config = dict(
    num_hidden_layers=15,
    hidden_size=768,
    num_attention_heads=6,
    num_key_value_heads=6,
    head_dim=128,
    intermediate_size=3072,
    vocab_size=32000,
    hidden_act='tanh_gelu',
    norm='layernorm',
    norm_place='pre',
    norm_eps=1e-05,
    positions='learned',
    qk_norm=False,
    attn_scale=0.0884,
    bias='all',
    tie_word_embeddings=True,
    parallel_block=False,
    init='uniform',
    init_std_qkv=0.0181,
    init_std_o=0.00331,
    init_std_up=0.0181,
    init_std_down=0.00331,
    optimizer='adam_variant',
    learning_rate=0.000369,
    beta1=0.95,
    beta2=0.95,
    weight_decay=0.38,
    lr_head=0.00465,
    max_grad_norm=1.0,
    warmup_steps=246,
    schedule='wsd',
    decay_fraction=0.807,
    decay_shape='linear',
    final_lr_fraction=0.0,
    batch_tokens=131072,
    max_seq_len=512,
    doc_mask=False,
    z_loss=0.0001,
    train_tokens=1102000000,
    max_steps=8408,
    dataset='wikipedia_en',
)
Each number is 500 + 50 x the weight over its row's rms, rounded and kept within 0 to 999. Layers, rows and columns count from 0. Numbers have three digits each. The size before them is the row's rms in percent of the matrix's.

# v: layer 11 attention value, 768x768, rms 0.015, rows 113-123, columns 128-255
# o: layer 11 attention output (transposed), 768x768, rms 0.0131, rows 113-122, columns 128-255
v113 124:515526533551486474462499478507483467423560460409564512471471448493526547455373445549502444447469550452488526514458409452510514478553528489560512425430470513542472481401510456439519543476537562430517556486567426493557467493471484490597469476553450485564558438517503610508371448573633489592490493513477558540511522536514532575443446470426430501527482491505482401489517552450536570577572
o113 130:513462430560472553583454587440504445486448444545495459451537509482484522506543419538443534537473542550461507592490508579467496437530584459514494470534524463469481536484564572558516504528515554474520574491449406535522459561490543515592565605569436583595539479542397439535532509505457497444394586471364468525466562608515504486542560467487456585536479498531542545530569533417455623491442
v114 114:502529479534549488503437510498460611467501468559673583507436463528563524500498432502489422418546584505448513581493379533443502453474535512573405440490546579564427560397439505467583573446574515474447536526622427518483581497448593574498492524571421496604468558534462508504444451449439542468462535452412548457515540512535529406493440447446588427388528519433472518520460594489431540431488
o114 116:441498552561502510554412600489501536552504513574515526588589556488506519532431416481477531460459476432633426500491475576475441515571533500495440441526493449522488586544398571614415579519509522466494495475486519495539518562469593483584552622561450495527502443483456435476495396419470427441494514595450505470428502498480515493439468565553483566560523581556441467549505493525500459488482
v115 129:525542542536469507503450536516507436567540517479397516465432405517462443496508386453487507538479407427428506460506535438541498535555371551480509554551372502489521464460568573577403524448517533522500549564430507420482554522570365460466438544398487521480575549504632489528469520566528571553403440518524449458455525467494611458554424487558447475573517545460516489455525461483482471598514
o115 134:445517511511535481541518514502460518554558486431455446449539489538427494472511514530520529451580471548407581441438555481456552511437525594494511460577479516586437548561561526485549495506497508542469444552493490548551567482626412532457405402464505480501502568532523539561513476546487557491499447513543509454538545409419480492559452558463499538460461504524484542540486481512463527545445
v116 117:446462503473515473499526531485545529523455537563484522531530461416462395467465540521502526524560478411571460517590561493557553543466499437447561474444434413532410447529578552542532501436519459485550484520520523523559402508545440513461467483457558465554366507589480487448546562521409583534502552559557543428593446609476432509460442563449483418478422475561430490496534467679493534540446
o116 122:453473481496429462500569476497499551418441504495457488415510488520447581471579494529514415464591559548512544536459665550536561466491570519443414478427500559508515484589565368536631458433539529493543469424576500481514527470628515480450527445476628553360508505495589471491482479515549554517500476558468450475524500451580421547520448499482479486438492515369500453520486526419550465570514
v117 118:573527563565566549454548576522546510491456534477400559518444484508391434518537533566496410543462515501544562499512505493488488511492461522418545469488467469542527556534563545573391486439515550449512481436483412500442523498471581498497603511417617506534503515521405541434486522399482486381518507498534449569440560498477445492543510537532474551461360486502568469477490512591501470457531
o117 120:445480584559513506407502526527532495522475584408546530516537521490529485520564528457600483502504449482555523500518598492484483547468467498526503457496422395479511475515530480489483416471499402453592413437496471500415569529427464530447481447472568518499483563422509600511525443454536479596480541437526561453480538425509515511427563528479557541582434476463486471439501434594471516439491
v118 109:471503516555466473508480462498489459410516558493559500445436476587514455482489436438463408469489499486406484429523479556516518493495428405528591538552480486435458355472565455552541568629389423473463485490442572478607502537436487562510424488501451452516480482478649544480557549524409423585485476547465530503553550543522490635605479477448571474452524440520542573489548470458447539511461
o118 113:544418534491541528436525502518488498530507460477519441540399364497552560526580451479543465567537484572453534517392583523509574501510526503510474546455560587473502488435605469474461511541471459487452536484495515533441474499525468559482477439573570510475478565477504467532476526535481519523488470479425457634578598448515482569622484501474436512514527510524571491516545516577517454533489
v119 123:533531514519470536483463540503480493540508496441535452519408510588506536457491473556508459485504507435497519508484414526495510487443450443526531404558432516539479487570554421567656546445451449543484482495445576537447427541408491567495533498534417478604454418455495463576502455558456528553456527570483576557437552548404490464405493580428437545413387565505377452465513533575473509518451
o119 128:460464480468401509564444567452509545446466558571527479508518452507517549523566523505455497405524573496498526607551567464519532476458496474411462492507557566480547534543561460540549530445506528611456567446567560465547414576470600453478498507511581527482475401451549428459549527584456513496543490486471378535488569426480562506507461414564552428488512547561469494496516489470568530462472
v120 111:458585560535495471543513491506522558375552537445552525485493428520411513450561460483510427469523523507517447492422456439507570535540524493451604484500424468480564557484618474538568568550404446455479536583445453581613434499430440518512427518456498496526506489548545496467497509461498525512384488548362507518503493520447558575549501501458530460597444497517486459500552583486556481475488
o120 117:536481519482527450570458424509483479496506419465532432501511398486468525491548437539498431468564479504530483498472518536532524487535518522463480567459505542495567595463537393441543483462493437478375526451506432560585461498483505543420489438502535475466538487497442425462451556543534528540515543476437504478552583498559471539501472522526569474475579424505457475513491576448526600546469
v121 124:498464553430495454527438486476502488567414469486414466576516555465514572521463536490492510433513419480590500427528404507471505427432656476524519604468521457569408427565561450525496499433492527487559482477544434480533408507585523533505481464583513444449466623536430486449469539377507556464514539487530512501560469534478363470527543427479438506490460488477475472533409515648493452526538
o121 128:548517560514451506492627500540501516475551567533467586439448671453512553564543498513491478566538474457536503472480587556555501512564467528428506429451541499606491412656472523493487474565472500501616480464526511490524562469518462401507497444416517463428530492554536614516502498418532427450496437549505594455460490459549397431510480541498530510541440568424569482486496465525429486478509
v122 122:432496429531575512475523550526490558409536496530401504523639497504509482479515512461521519547487520522537496492585619427429494514538609488524518500484453525518583484585479584492488509453522439450483554514581495472533642494598471502415548495500527431526561503520508452524526546495409509477550438467601534454497500486559467457480466524531440455429462530500451512578534534442433457520505
o122 125:459552400473446522528504392443510441490543435485468441479569464522532495490503657484561561392487523431528469566486436519488419474529580474610448501516437502443500515409478384532518480485486493436481490537493496568505577479419497526486533517514502537465527418492457433461482575507484485469460497502515474572506441553499511534466461467496446451487488444377491474549451542524498524563488
v123 116:488558539548537465517473497497487473557520451474493473498494531445454490500484493550518464498473576487491503520535521518347419430555565455655531506495497506440620525523590566480537619482570433361456482532605486480432597493441455579433523621515497468551493546451617453490444538592493437494480413516458541488533488527538520499537505539512610563487456575481502411563529461414479412582475